config.yaml
n_layer: 12
n_head: 5
norm: "rmsnorm"
positions: "rope"
bias: "none"
parallel_block: false
init: "uniform"
init_std_qkv: 0.0372
init_std_o: 0.0
init_std_down: 0.0
doc_mask: false
train_tokens: 241300000
Each number is 128 + 24 x the weight over its row's rms, rounded and kept within 0 to 255. Layers, rows and columns count from 0. Numbers have three digits each. The size before them is the row's rms in percent of the matrix's.

# layer 5 MLP gate, 448x160, rms 0.0694, rows 202-338, columns 0-31
097:093132141178130072123127087090108143126117108105127162129148148113143131098127107122112135105114
094:107146144123135147130117138147159128141132128136125133108142114148150127140085137123128116122109
093:205140128149137131100154114138137106111090136143121122158118141137149171121125131105143104074183
102:136125159105119162137101168189126120120188094135121159164104100103096151103102103157131099085170
095:125162141123096141105125144130146112081120108171143107116128110107135152194085102133076102126104
097:118130104116138136172122124164130129172199069129165100142113129128106085119105145142131130145105
112:090076147142122127100135096144133131147098140147119094117155133116096127122132165137117125135129
107:154133103092107117127118122129114113148130154098141096131210116138132161158064104128114138093144
087:104170114123092091152146131101120146182141151071143120111117150144137125149136130175079101142106
100:189118158094107121149088137155122140128115100156171142138117150138067126124108121122123121141137
094:132135142100150132157139130133162131092165122123151131076151141123119089112105109127137123138102
100:164107086132139164112097119099121127142123101140125148135157089094126116141100141099080128136114
102:153141132099100143133127146136139108170130139150120098090113119174184135078120156130132145121128
104:156095158147159125107132135124105134114117109129157157101115126127138128119080116118106164122124
096:177152159122151175130112146166127120093137171141110116091127151068096147120127123134124127152073
107:130140128149132134106161124139108100092144128137126119144153118107082132120123126138119140136118
097:132122149097140130121092125097139119137128097182144152121123120125145103116182116140136107128123
107:119114112166140130159129125141177093092180091153149130141146125126129136157173117134139126144142
103:129124112134096152121114110133094147139088110119134100101138134123156172138110097135116113155167
105:110129121146122121093153104118146105126098145116106153121095174142111098103119128171122120122131
094:132174141167150141141138133155181123124088162109124132132119105126166129119108201109130101172143
089:109121124104151155120150165118081122130128137144134156156110148115150148064140119123174151133105
100:120129157143133126131104130088179090135168142150118118141159078133138133136161160108121162140122
108:095144157140155157092124135142129084106109161148124142143112123082139146131139145087146145151101
104:122130119127108110124153136104135159078128137105110140146126144164106118079103154129130155113188
090:174151100157138131126125153084119144110074137075160105160160133117135133099102121106136145132137
103:093118116126097133170102130122095122121123112127107128109114158136104086123120135130156146120107
095:136112126113143153149092135089158115117163065111132114066151130149087184148165118142110149153105
096:087150089119128089117089099177120101079132139139143090143111141124114137122114152085173140097101
090:119120156155127107133152131146140113106146098135165137089188133100204130111140106142090133157148
101:121144134110177102119122109149163093130130144120097136111119116126142100107120137118147114114111
113:114152162097123129148104134108073119133088132104098113141151119086121128119104112123158140134132
090:104144153109084129109105120125118105146100107107133155104131150136122153120113172140125160125093
105:121179120134139075129120098157108133143163151122165127087102145169163169103140124151139146160124
110:119121121094133132114166142144130148114174155130110107143089144153143110136117115113116116155142
109:138127129092122093163117131134130125166143164175098124134135104097126129094115134110111142117151
100:117137114147106094102091150130138127108141130159099105112082127112161151119112112166124152148129
095:168113122085139160106130147130146139139146129123103100121112121175117183102126119123112129136161
096:126097140120122108115079154114161131117126095093151099110136152125126124159096088185154110171139
103:061107113117111146136163110142063155134116107117096162135128084115130109123128131142145129118119
092:109123133147136111159144158126114144125103133164128090081096111145153102119091122116137127141118
095:148141137121112137131151128104164104125134080157122133150110133136145121142147118136157155118094
103:121104152122092147129134182141131104139137130126163133108081144163123108165161094094162148129083
100:184087140145111164138114121133141151106137149134133117103110129153151142127119121186165129134145
100:119159138127161094138135167130101096149133104133114134120142150112116127124122122133106113153143
102:098122148104085141156119107093131128152127124185137136143107166161113132129147147133128119151131
103:108112117115122145122155118160113156147167104148121167156158136140188174125060108151096104063133
102:152120150172109090138128146132145136151100156118174107126157118099105173166152119132107163100150
090:102113182113098106118095145142156138125108117121113113168131156110129058093128164114120133109131
099:130103106112120134165126114155159151151126107099143105179178104144094160095108115161120109149121
102:127065170143094123169159110095099126079092152124123112118148120071167109131176131151161148097102
097:168100135143090081130122106160143080132165160139127106149122109151152125129114146131154150158138
108:095099175141121129140095113154129096152119143150121127120167158128132090122146171133142121135130
106:153137125116092095106135088126151152126135125096114129125148157162102101154141153121081078111134
101:094142125151132087125130103177129126123096102147163150127123123122148113118162097110129105112112
094:119127095118171160129113113130112120091123087122127149102130106122123145161094125161125146149112
107:144178111118103132116122170150131163092109117119136160110129120133104123113131081146145098155129
100:115147141144133127134151122134152129110128177111111137137147121118149104113142094135133163111077
100:160110139127178109128145137132133156112147093106161146135108114120133108139123112134122127141118
101:125139124113143118124166114117104153149130147148119127138146122088158102136177134177098106145152
084:140146104122081168140120127183088128133104112121124098108129138113140103144085068154147126125140
095:138139134132099152117131180104110102114153128156166122088116110121127171150128152128138159133138
085:147100082084170111130104128146082128157104098106129135141124138103096134099127130110153095185113
106:095105116133145099094129100141134097143145130121119141114156148124145154126114152165075131119081
107:136110133090127140127117142133159138121118111101163141170126093192180090141109104092079088183117
089:161124145114112165092065104130114151150106164149141088102175098141148093115145114114134115097137
103:139139106119133122143118125152183067112174151113142145152173070125134129124086093107063113094112
101:161152142126168102174160135140127105137154116147111182127152135095133134126163116125120098113165
111:138141127169107148171117158120103112083141155116129162096143119160120110145166094120155135142156
097:138137102177148127070144184115156130143134148140155123126084104130130157190120134136127128127158
095:119121141123143126126149107129135119101108113118094122140122151113117152098139077134132159154149
095:140156126132133117089169129104144112118108155128078131088146127086140129141152115117117112145114
104:148154114137114122133126095168088156099097159105123149171153126150106141163105067147115096145140
102:147129133134137164067146133118142099138177103130176147143173091143134117112146088175111136154178
107:156113104094101117093176184138163139115115139123163130160119182167139104113160176170137108134115
086:150129134124158153118139123137146076129114126178105141137155158103123105120175102136097142140115
098:107111090118097139133140172113167107121106104120130119149135133095099165126172171129093128113136
097:121136157145167123122101154097137110133136130136084120159125117169177113126122094162123111143105
087:154140136129107130093095113176141167117141148114101130107077124155120120099164134104154132117138
097:123120075123112108108155106134056139109136118123137152115136113174122106106146108160128110132135
100:124120120162141161115131156162125144159115154124131110129136079127142130129163131096117097145149
103:132100130149120121090151147169147119152117177149152110111139073160132120146087087113115123136134
101:138160120116098090140124135147125139096121103133123168129101148139133111096146119146170120137140
100:103131163133129110123156173120118111122136138168099152112126121153167114095087151162122117106139
111:113103153133133137201156117146143117131154115117119142131142127127151112101163172145120092139132
103:127105146139125163110144150157140156150166098144141140093122144100117156090109186133138142157167
114:090138112175142125144127163113131159143153144162173128126144112150108121081084130117086135146127
103:146139136132099104115093116125158156124127151141123097117090149109123147106122130120144100126109
113:145117068174089138098131155159183132099155138134163148159116130103115145101156078132148102148106
086:084142127151116145133181127173149137128139117116137148128117168125144128109143102157086133127131
091:109159127145136149075105129099153139168120112154124096135093089118113125118123082092132107132116
105:139144149133196154107140110106131162169156165127156146116141117137119116131145069093103120162134
101:138145152151165168116143116096104102097111121092115157156181104095129147160162133080140109128130
097:112143156127148135117096169153108070106129093118119117106143115138112155086121131117141107120119
106:127139128089092109085126117138143146114116112127130137113147130144169130144124165188101150149134
117:161109127119126145134154155092050108138133105117175155115178095119110103172157112130131160135098
103:138119141145120141140126178137140139168120128122122118145139103115114112091106146128116154139163
108:121122085098078189135100107113117140117164138117094105133125097146095149147082108140126129141084
096:091094113144156135128118105134160161115126112166140117120155119117074124132176156162149126145174
088:124121143133093161132100135126154096113160137121104181102143109092140102126110103124119116069167
097:121118135148137171118153112112126139139124166117093112151154109143120151128111148109116150098145
109:178129123162140131121066097170118122117084118114144127140139177068128141138100121113103099146103
103:115095170110095155101129151116119104119165152143145132115108177128175095117073136160134088130119
094:142096098115140131148149147132102125144157131129130079147109098149120122117141107130110092080127
089:115123153091129104082128128118121101104130107129163090150107143132133118091174130124127154141143
105:083124107087137156119123139094098111104134118126133107109131088113122144173114116137163078110131
101:143118131130125106112115106110132078085106114131111156145133112136140113119133116099092127128122
096:119164129157169104151115152148126092130116114128152137169119178141125124127147108118130116118104
103:121158129166132139127163119125167162108141135145179172173131113120115145184133080114145158130144
106:172106130114126144138107141133108131163067088102169132129154123149152115069131198140141186087086
103:127154134151133081114138118145135152127165122161139075180147123143154158125144165121119108104122
098:147105124091132096092135104123151115124141104120142149129167118133120136118107133087116089133117
102:108065143108090080159171144136147139150159131104108115116146106134155163125140116143115109141148
099:112145129143161112119086117082115062138112151154160130126103143109125180094097097124173132125108
102:127166155154132131131183175185175144129111122111098133157154169132139153110123131131097170103129
103:097135127150096124105164134136121146097113109107144087143115128126127134118135209159145155105143
095:166135159139181197129149125155178132110134138106166087129142103147111104139162082097136083137159
103:135102163146114134122140094151109131102138144147143127076144138114139156141094196154101141145116
105:153103134144155111119162149151140095124110074132143118158099132100121131106132135137133121128156
091:129141157136134150135093119153118123116155146076150151107114114081109134165126157100134103116146
106:113143084119126125144132143122135090103164095106134149153124079159134167112142165083121153166147
099:137096170152146107113119127156136087121113152090146108126136134110055157171121165136148152109119
098:116175150123170098089151122084135164133098139119113077128135156134073177122123170137140067115151
095:108133173130145203129136152122105106102140125099123136123145150110105132141118127107142127147136
090:111137121095088124160108128100142138151136152132164139128116142147108086122114118156085131160154
105:099191156137129147147120157115072101134132152145113135135105146147117166125098163111134126121083
104:109119117139148131164115116150119121120124135126112138155115107106097131100134104095124144125133
107:119139177117151172091131153132158121116110096133127117150145108132141134149179130104126101116141
104:125107116154130126111144146146078129128130139136133118138145118155119175138115116099137093113121
101:123131146099098113133124157135151165148123151149105125144115054122128130127142150131131094116077
104:154114094110127124118126119118111113105104065083134127159141120068072149106159141119131127097125
103:120156155148139112165109112104131144128145132156148157163110131129136124103144136139108130082145
095:164151125146124110132135135146131115178121157097152145091119119129120149154161137111180122159159
096:134143159193066078148095122149104141126099120111133081165086138117177160114118141142155122162132
106:127154109129104118119057115152106103098162152106109117118119110103169124128146129140115116136179
107:113154134146152161135112098160071130178116118123149126130135123134124145120148140150077167159166
100:108129100173149080150155116131115112135119107091181141127135119134185143111131105130113104075128
# layer 5 MLP up, 448x160, rms 0.0688, rows 202-338, columns 0-31
108:157107104102098137139134090167122170116110126158156094114130152138128150132129160173147147169092
090:100164155155161141123109126112174119131174072106155101128112149144129152120111119123084136111147
094:108117125125127123141128065144106158134112125127133150106171138144100111176119116104112121128142
102:149081102151082102142131085149125105117130135101166105112172094103121121130106141121152142108086
096:091124090123129107116128152162171183123161134133102130108138149125131130112164144124112099157134
097:121133118169116125098098120147107103091141148117128175116114092141139143103129121103144142148158
109:178112159122159096148135158130155072092102116137166122134118159137105098164139101143128098140133
107:166081152116157115132135126179143104184113173110124120108133136112124162134119137119119125088129
090:136124176153156096095119135124125095113151138150101125111103132131112122117131137095117097172166
090:149158135099161138080119122142137096141193149148134127136135132116138104139111119152125190090127
099:142123115178112148128087146112177154113127105122151114144135122207130132131201155127118130119150
099:125128115101113121141157163123143151120061147150097132145160168096125136107144150116085160117136
094:136140133148145145169123134110106142084120119119080168119154098093118122146110177177125117118084
103:145135116134105141149120075116110115144144161072142100159156114185129134117135099116125123136097
096:080144144112124108135138095098134108120142110146151110101143137149157114170160113135148154162090
120:118142138127121132130116152097100097129147078130143138074114124109084157116130166117127090125094
096:182155113180149130121126119129112100135135086064160144109153097172138127123134152110154162116152
093:101121084109124111165114110146129126146088082113123083112173134137152090085135115077134139136144
105:137154133115123083144122103156168120139142132135144141101165120148164091162114157151179153161097
102:125157105138125167119141097139125135158174105120153115116120127113151136140114114126135106097175
093:117125138118134140121095098128124139079142163113158151103135146157115159120161129138098130149142
099:115145124131166156116125161126144104122140090120102106136104159120103151123091115153119102138105
105:120132138132110126131115136126127141124105161110142143115137134113132146116145142134133136162093
101:140160138056121135124163152139105139123143092164141116161165113138101135122140105157144133090106
111:123142143062102125133167127131097134104137109155119157101117099092101168095147122108118116129128
095:097129047138134128110146112145141107127111142124066127131136125109151109129170122131170087139121
095:128133093122093090061100107136147100172114146134142128081129091137123083143142127097151100144108
099:151175156137143111131110132071118124097158090114139199104153110114111077108107141127171142134149
094:165121142137147116135150118114146103120127140133095138156126135136105134148166103123125133142135
090:139133138120097136133135101101151097076156139104129132103101128090118098130104172138127124167108
101:133144147139158085134123152135144116139070154156107119108165118149162125080130149115149086129115
109:167116108118113168136140088154101088134131139133115132127147135163136083114130124133164142157105
089:120112130138145104159096121086074122124156085140153103086115114175129133109118128109114134176135
101:085123090147139095103169179133119116148182144131121121144126092144144153127129121119098160187120
105:128125139097151132142120139127153103155186133157134115111127094145131104161089118145135169132136
107:124125135106166144140168117120081115144078111147165085137137106160160131148153114117156111080130
100:122151165115103162111142111103166154154136093120108138140138167114081112127132154107086125136109
093:117154130140176171100183101108109118124108128085166130113128077117147099127108133082127128146150
099:117133109134155111095132110126121149147114158145139133142131175120142140178173159120125118136149
110:193129119083174119166090094135163147121161115133161112101143128139137149156189122124117104168125
095:163134121125127136120165073148126135155128155112136107181161152127149133144103158110163093097149
089:141157131116172123123141125129087131150124091077130133158115142121148112177182113118118134151093
097:138150131152115136129143103156157114120111151105143149100124168139094132140110117146128086131146
098:109116113131124146109107106107112151120104108119138155097079146129137121141116160101097118112122
112:136164127101130100142143126169126113143162127125072127146146117119128136125155157098067095154141
098:131149115145118134133129079118127121132096090154105124102137144126105133072133129134131143152118
108:115153154110129112118152095110092173090191105129136161161135117144140139106110117129085149122108
104:149100115146104109125118096146109163142136151171106127161137129094115157083132078160130111186128
094:180150069124115130139130129127139184156085132138127133095133184135135147119163095148124104176092
094:158099112128120150115146143139114158167098178138110149129167153170104148161127139150119115109125
102:158109074171153092112100135166093158110164104104154133150147138135121149121125150105143120120139
090:056109147136140158136122153127136135122168128135185121119137069112122188143105103082132148111117
102:162136073114158154102122161118136102101168098125104125120130140160162138122121112157144147110126
099:124127106092091159114140151117156151149102131115129090111120117080118116136113129148149141065119
093:123115120152133137124133110102166123087126115161129175157092103111116139128089119112113175136110
101:110128136133137112198118105119169147135143150131131142143104134124122150090132118089142120116163
109:139108059124168160136114116128113133120105100134129144101141110142155090189123149126113107114142
095:119126133112140121114115110155172139120164128096160083144139116099169138123145141113122140124158
099:131124145134143143143157165136158101110125094140131160115106135129102105125127107104115117115163
096:143134154120161181114115118089143116106132147154164174119117137080136137148103109132133110138141
098:108116113112120133138091150168176171166126105093123114155099151098202136147094148110126142129120
098:157143109116139117094082137112126108136103131132129128149103117113139153163138150123124160122158
091:120123096103124109116100132118145112133107122200145111112127082170086160108140133134095104105114
110:150147140095126112086087142172130133107139096104122088182110108160126153143122148097096152104107
107:119155166108131092112159119099131126127173114153144123156159110119144115133122080158119124125109
093:125136121110174114104105135134147136134121123115079095141139076147135107173095117132124055112135
100:089113119122143159122132111099159124106086151114088145165128090131150132170148155177159141111164
100:142145160117085103126127068097095120111162076135153129136141131138114113102142157185138102153127
104:093116155129104168136145079147135173111113099120130141176107086095102120157135134167132140117074
096:162118136156118104137114139138147138163063152139112102150104173135135132155087135144130138111149
102:125119129089111117124136121129128128105099129087079138143131147117130151157091118113156085138148
098:101141146115094110163126133108117155142144120106113118138099134090115137128151113131172119103115
106:194154110102173107150138114132085081096132137110070118167122143136131124102090099160118122146105
096:157130102110170095145189119159153103147161139113134137094125130143100109134142111200156078143127
111:114119124094135138140159144131102132107147117135155094142118141123111119141113141090158116147152
092:175117163116094127135106107130092112121108093122156104123129153145132121132129178142125125107145
098:112158159110089114119165113168153146122176131127104081120153123150134143119174102165155155167116
103:143089116103145135084151107152128123146169123121104153114189156120114092172137127105128179160124
089:116090136075093087143126137160140150138199152109163109105122120108138157143145120176129098128083
094:122145115121107108126123135088091143117130112129105148063149194141149146115120113138101080138121
093:133141125122098133118109111076165137163120141150109162104140145152159136127122148160085119097152
105:106157107109140085144164111139102106103140126132160122141129088134122108125183108129140130131107
105:143153105104099112103129147131132097118108134101115177156115136126133126083141155137142121200138
100:104144177130091099127147086098139102158148138124174113132141118104114093119147096135141116141111
107:111184153102102104107138126104089178106135114118163146175128137136147169136129079158103080127137
108:147131135095136088144135151112121155089116208146130119152145130165110111129144136123145098141082
110:141112136074134086134130119128144122085096162123131129139150131146113091119108104084120152111121
103:101153139126104111153115119170147143119095100121128084154135089087181140153109142131112141109124
114:109153144131139105115139160103151172130164123152099120142103155087115128083146132160099080166145
090:128066148088139130131146114135129104121091140114073148099138122099122163128163156121132064131133
093:161115085111156139120118095140161129149113123136090164098105127167130124103141094133114082094118
104:138107093151128175098121138095129141094079109076131154129110140122108137154139090111165102107138
107:134096094112110138099133121175136122111150165102103086101110125170089102172091137121144120181117
099:123135136119120114144074080122147126128161096083116101118103098123126100121120119128115130139118
105:126135137154123132115133148168112097145149098161138151131142081103123127083118129143137146170164
109:110158097126124116163108133115131157172085123150104107117119152107107127171163107123127087141128
105:090111093135134112177100159117171164133147133173087148139181163125160133157130102113074175088114
100:129115103143130137158134121100108157110110115171130095125161157131117137122177127111132138179159
100:125130098082093161124138150172129121111082124139141187163164107153120147134120200156089137101121
084:115149133092157131151098131102154108104141141114088144099170110105139116134142119140124132132143
095:095140113121124131142108120144130099138146144097124131149142099141103149127097121124145157134123
107:132097090086152095105160132151137136102158092131112110126129120142103179130101148141129075139096
100:116148143145085127157116132146100101154147119082142155159118138112132140183146121097106122131116
103:133129156185112094087093156132183144118163156127110125145085149118121134107155118125172175141106
088:090098141111069135182143118136163100178129125124109135157118152118146139119080116159124148122132
106:151152081119136128078180118118136125133126122119118095102123101136104138101137168144097123125114
094:129103123160136112140116111149104093135114203136094062150080158129158091141166142135119127079112
098:172140119115161154104166149071145104138106112132132146128096149161114110141159188125115105128152
098:132152088154127141127125119154151112124135119119137148114100111131160136166108105103147144135162
100:108131150110105113109133112126151132128132159146137108124141120105143155157112105114107097124090
104:084142102118126140129121112105117115159119120207112162113136136106138129171111145167121166136109
093:117135135138137142096134144111093110115138101072101130103128124110136119102108113159175092147139
104:173122158139139113109083158121074147116142171118108145145139134142129147094114089133088140148148
103:143183126099137158105121083098121103126105150179112111101131136124173155110157131142157127153163
100:126159134107094145125130140153111143083116131140166102092081163107145142120178129137132136130104
098:163123141146150106135114103116152166155149143165136114100089138122130127118146153145127118094119
092:185131098100100157083137108132076150106149071093125140094071130174138177106138110105142130136098
105:125103125094149140107111123107173131098164133115114120159103178071137139140127105134142116099145
112:121120135149151139138147144170121127191132101117100171150117113118130124092101088116134130109178
092:135121125138146106096101144125136119116086154177108132100153136120139129127098153103144102141102
099:147109170158120133172107149129085117087121127159152143143166162140117147146136125144174108137123
096:102125124094135106099120126092139108148157083105084169143087129126130146138085085119119163112152
100:115187127140142109092129159116113147162113152133092103143124155124094119102134097100123095174129
098:099175106137169150129195146130123141128123152133133161154134129123077130118168150122124169131119
088:131143149098177113144173178116171125127095179125148133085101127160107132146108130110133137112141
097:156159176127142096112111114165105110118155143135078130127114116157112114150121129115152128089093
100:138095141113112155116120131085159088112141148157134118128167130125155153146137107137152161152133
103:093105094122162142176087114110112106128126140131136153160157140152171131107103125147115137159145
109:131155089113136150128178134091127119166102165182141104150152129122121166113129105157133110113105
102:085137143123160146111122133160166127120127111127126141127089116167105137094110130209112102138129
097:134160145095085133088129109136144129150117151136139143142159137121139125120138117152123120114104
102:121094162166091103172143106092145119170118137163153183177107149102132156157140157132115105111141
097:112103149124161123115108117121139110117116141099135156102094146145147089144091145112087153132137
099:115089153117116137127080149141139145144137139157189135122122155164094124096131100138132141137110
101:132123126109090106107130118108104126103138138154099121121092139134151151134107128142151139126083
100:121106124134147073143107114141084073131134114102106128116123147125157067139147111093140084133140
098:170124160103108089110168114125147138109138135134151132124092136162106156120132159158093125117146
# layer 5 MLP down (transposed), 448x160, rms 0.0597, rows 202-338, columns 0-31
104:131130134130168099122125113147130172116093132118125096117138116120099136126143138119090118137119
086:141111122104093142096166138136094090085094173118115142136100107152090121079169136142155128137114
098:184157113128128091122177147172161130097120169158143174146118113115123165124107187112139153079152
098:169153099100107146128151138179129121173176128149142120111124113111135115146112161158137178132150
097:131121111147124151166135086150115093125086099094091134104127124126107117132140192119141166118091
086:151115103124133136149095143124122152172192066165123070124102139141124125116104175124128148139109
107:113101098125148118080163118155159090108136140137137131118138131091128166146147158133116143138118
106:120148124142087112074103169113150098104112145167107135134129142133134113115183092083182128129106
093:113124082123153143155190100136142172122110110138173082122156132122135116158100111123150124133121
095:130116119165107140135150157074124126131131124113072117135150132148136093094165123092138106165136
094:140149150119163124141185142199140114169171131107108173117136133068127148122086133137170107129128
097:155136143162125115149109128108097116111179125104156125065094123151148100121104146145160085169118
094:119140129123148168151132143103164130142119143107126130106163137148117136092134089086116147121119
109:101129132133144115138091129167098147133125098093161152136136147151133115145097142149136179150100
086:119126088129126117145115138134161087093098114122122150107117136127148135103134165103073152100115
114:145168100120098129110156148107106123129108135144126125113133174143143126138124117112121106131119
095:117102140101134114121086126103141131143137142167104115147118129082116125090110105128107094151089
098:151134152112131157113142128132109152136137151142136177178101136165124133156108118165124101108126
103:104130124198147107161097108135118117141133149120102106113128114113131130104127091159124146136134
106:135115144150128107122148123126141090173128092161111157125155127121102130110152138162105085116113
096:149136126139072146089141118132113140162131067118135125168118131133126143150122111101158150107136
105:144102160140167086105108111096143154139130169106114119146166133132108158189151157117107112129133
111:110130099112086122129176125098130109105133100105148105099160100119167114118159145088123176118163
103:149139093132143165141151120145170094163142133119072127112104106080137113128167114097125122175119
110:110134136147114110155141145136131159104172172086120149137105133124150167147120151123057139138142
090:145128110150133138133101121136114123160119106134159124110097128143093148110113102087102126157134
097:102118123180147163113087137125108130116177148097171155136166153100134142155077155126072133156126
096:114159140122109127129128162120108093129085109130111144117147163141087116132188151142086171097134
096:116148133158104134130141140146129141092137130107140138142126153092141123136117164130112140127116
093:134108152126168068102088155160173102139128125143100141180169117152129097127115082141148188111117
099:120184139113126134145136153135143148129156112107129145147147119140105090107113133137167108104155
114:138121137185102098166148149133137110133145126127125111146130111090129139138147170162102128117116
094:121145160118081148118144135135132121160114156133160124140124206121148154114126152134127150096118
105:154144126139139101122088171149116113085142132137135125130137088150117117121169101140158124143098
106:137157134131085154164157190106114114091175084106105137146153124129124148147174112133130175112175
100:107140141088125123134130178096117146116181162130107126151161104152127095114078142121119100117148
105:138092101098140115117096110149110136097114144113126139112129102113150141127141090130173127101095
095:110138124096128131127066169126161127155141143153114111112148136166116140127139118135144083143143
099:097134117098068126155101141090113096137117117103147124110115143148117127089083104135161132119121
107:113134117137129158091143101090079144112183163146114134125131126169141099143179146122127117117123
094:094128110164160143140136183147129121138133109135173114118176135152107138115140135154101136148147
098:101142122128113133124104134147139143144153121199168108105145154146110101170099184100163101138142
092:136129119104159091092107143110120118138117115156158109155127102102118106142146153124194156147110
099:133155101104163089132116170155142111147108141103101130154136124100121136156143100114111132160168
103:126119129134139166101122087098138100149106106132179124104133143099142131133141119112136121105125
103:152146168113151052104157159094114153143140116089132110176110139126131145124144132115116099115152
106:115127126144183204098115115126140180134130118107151130140141129141074090164154109102117136143091
104:126118123125127121074130097153110127143123133075101109097111082120177075142138112111111124129125
095:091099134145150105112132141111107115105174105157164155161131101107156081113084150089096147106111
098:101135138114157121121117126171117132111156090119156088140069102126162140120154077085146139180126
102:142066149127147129172133141107112086116121180149143150127120143125117141089114129157191152083097
096:137131124145080118139155166109139128151102126136077120152105163129116080108147141133166113163122
109:108124126129104160141158165135175095106127149151166147118117141113170141134156142169070129104152
103:098107122115120169101121086157122114123137120148119135156127177133144119113122125107133142135142
099:146168130110124091144132129105117122127126151097117093095145140080108127104115160188138107136164
094:115092115162135139144099123134102133134175095153108117129105129108116143071087158133088152145100
107:138134133082118107118104128096146162100128143095144092151123137095142144138128092115113123135148
094:141144110144152117096144140093118160118113140115067127090125120106108142157110103126109089089078
102:129154139108096162145069084075124137130133142114114148122114100113138147111163136102151129120143
097:109148135161100128170133132127115123146112113082118096109121126143080107110153074093144095104120
097:122127129141163153098099190114140123146102121122090114143162108141138111130097120142118121108141
091:078095157141137082169153088106137124134134160130141167124192113109121092116178160118110128127134
087:126110191154085165163132121115127125120147185109151126150135128115138148177099143157141164132136
105:104149068166101087129113100138102151133142155172127112119113123132105094161164048108117076137148
104:112098071113120128109158146115111167113131122124100142124117118137112142124129129140139075176129
094:132101145164143138149164103058131107083125134174143198119109156131149143111155128150132162149122
104:111111116158149149161102158138125123133139129145106155116105098128156113112103129102118139138130
099:155128134127163115130094107125142173117089156119143103093141099128120101182114101089185091150151
106:154111171156180143114168146143118113144130151115124141102104126188118149106146166118123165168154
099:100100197082148127130154138134090183146147143081088140144152104111131161096123112136143087141110
095:140098136155142120098137130115173140125145121127147111100138145120119125083157125169129168136121
093:115068108099132149135104114128149162108081132116146125171119112162108151157086138096137087156094
100:109126173121150101100110144113103141066155125138152090092127147136107125102114118113114176157163
096:095130154192154127139129162101091148120094095123154147150157126139154105137124146131116157130129
105:108082158150162098135125149116131098170131131109104146118121126126140136118125119156137147103155
093:114126102145138147121174111147175145166126117132118202159130084147128127148138105111132142166095
096:187121101132129115100115095111134127158108170152102142139118106122107133165151117108151155087147
100:128175118161111158097142133119128151088111119118119117157119121161141144164129117086127137141135
095:130130088172155174127096136105153103130105112082132113140118130121130122130143133082143151127136
096:118160146104136122135105117143066132170146130095182110195114102110113111144137124100136117103143
084:139102133160142090158127098117120077133122129118157143149165113124117119113092086099149114158085
103:136117117114090158150137091166154128164141120173135130128092076131078093149108175142105145160121
096:108097143148141165138136106111122150143102168127129095091130109108146154173140140126115140143150
102:192110116134171166116106104092099176128119165122100134111151132140114161101128126095130133138134
108:119136161141139111133122097142130161143145106141140128156162185145090125105104103161100137126069
102:144129143154144189142099141121129167123145143148142148108117166127159172100137152136153158171170
110:121109059074099116154157138139164147110114127147131139108129148119104090162134127117136114133173
106:118117112132138128117144136106119130129166108119131165101111150129110105104093128187172122133106
111:116155141155151093101114099160086149136120129115124123112144125128129128135090147176145104088173
084:151148087151103100120115092170127128130121135120160138108126141156132131087090150132110153138108
090:123177136083145096178136162193094120119171126147139128144109109155143097088146163135141119122110
114:157154144127131142157127175155104155114156165118100136137116138116155108112099097109185148138111
099:145095158089121123157133146176062134112167143144153152119087148151133132164132146127141100120154
100:156152130129132108125125154097110118128148101162164076148108134149078121082181104155134129105141
105:123046167113126143126134103105091164110134132146136126124122100165138111133119135150137185099104
113:116168131102105154118145157106126125105139117107147159124120149117132116139134087087104124124144
097:124106124116142150112121117163103118082105124132171146104119115173137116121140146158167137128109
103:100146115079095110156134171140164120115145137079091103109144157131145132135083087127127144135124
097:115105178182160128101124106110134143144142104177165108131128144138104125114124109146126134138107
083:143097121124129122093177135164118122127127043146173090123082130113130146112143152127163148135117
092:146077173169109117108159139126155133121135134141146098094163133084119096118151112130103128128130
110:146108133137117138136078143117146122100100099118132135137121104159121097103103117087115132141116
102:075123128120132122116158142196151131138146174122118162145161120156130128110098141124138102103100
109:137130082118135124114170152112104136153137098121140114110111103136123120145169078143149140127036
092:137113105162142121149125148152127153117126172125158121129136116130114126157142141143145094126099
107:151117130130117137122133195066122081111103121140108133108125142109127079108158125132107151153146
106:105070164133055107111130116122131110114123122116127155136190157124115105118173143101121145178199
098:133149158113114104180093124186084140085145119114164079117104121123124145095092139128170138107109
093:106120168135090150113143124101140173130129157102124081133169108160125135137159125152149116105100
096:165141113134110132110147152125148137147098129092171162120153117137137141132158164134103149109166
103:120122125102143089114123092110123166139091121146089109171120095147116137155106097138112125101147
098:097120140110127115125096116144168097158114085145139137117139094132127132103092123108140133146073
105:152148121151124068112117145096102113122157095105105162112123120149176113131114095147148143146134
097:125078129112124107130144159130172178190123124088118123134145069132102143107129124116135139120127
107:146110117109161147115122141150128204135142124147137090116139120157073140118125098120122175125150
104:115115175097108106130095160172094145126114077053135107161172124144138106114094154144141149153164
091:067129164149094099162142109125159103110115119141115116168131114127147114128090163147124149108113
099:119116136145131105122105134170093143122138105118158178120170169146137145121124122097098138132116
105:128122121111115156148110136173112125149126178127115140110113147136122138136132137135138143106129
096:134154141120111113131126183106147164133144129071098120136107117140087151099132097115120136094152
102:118121078107139137144099132136118115142128097102117099132118125137140131079126125121095117128119
097:140130099139121114198121124135104146125088160152115096101115118146140095079151154141161098133102
093:171136163091100125143120145158151137103142134164152112108107154149144103142113088146135181100110
092:126082119159114086120124114139179165120136162153131150125127106084166097136145081160137127135144
090:145128109149082149124117109170109141132158138162121096159135113066136139113127132149132107122129
095:108153117141158156127103099132106117120084158126179090123167124112093166124142127142117147156129
106:095165116135109134153142095153138141154165118080062140169122090145108173106090139131091083152080
103:128144119069091115074151095149106136117139165103139118091184083142111164103130149126138110100111
109:157150149127146127090137129153123132139124132151092174125103154107129112155129106132174150130104
103:101180109113153120117122125126157135148090127145126097114137126125120119136082123143050132118103
106:174129111140164114124183151124120114113156096127119143138117105113104129092155130108158139113130
098:119136132135159160140056127101127130133119169131115069164077100124137123094148086159142133165120
099:138123104154147098077168091155111117155141145117153100120163080113142096156144105112163103175150
101:099124167142130140118177062152129148140129136152147146136149166123124130133177124094162125110096
101:144148119169151154140138137150131108140122119172160077107134081104119125096099128129119097122138
094:126127128094175142106139186154128164115127155075125133149154098138132123140134154137155135118101
099:102093096087108124055095122114146125146167122136100148116076094121119099095120124091136129123117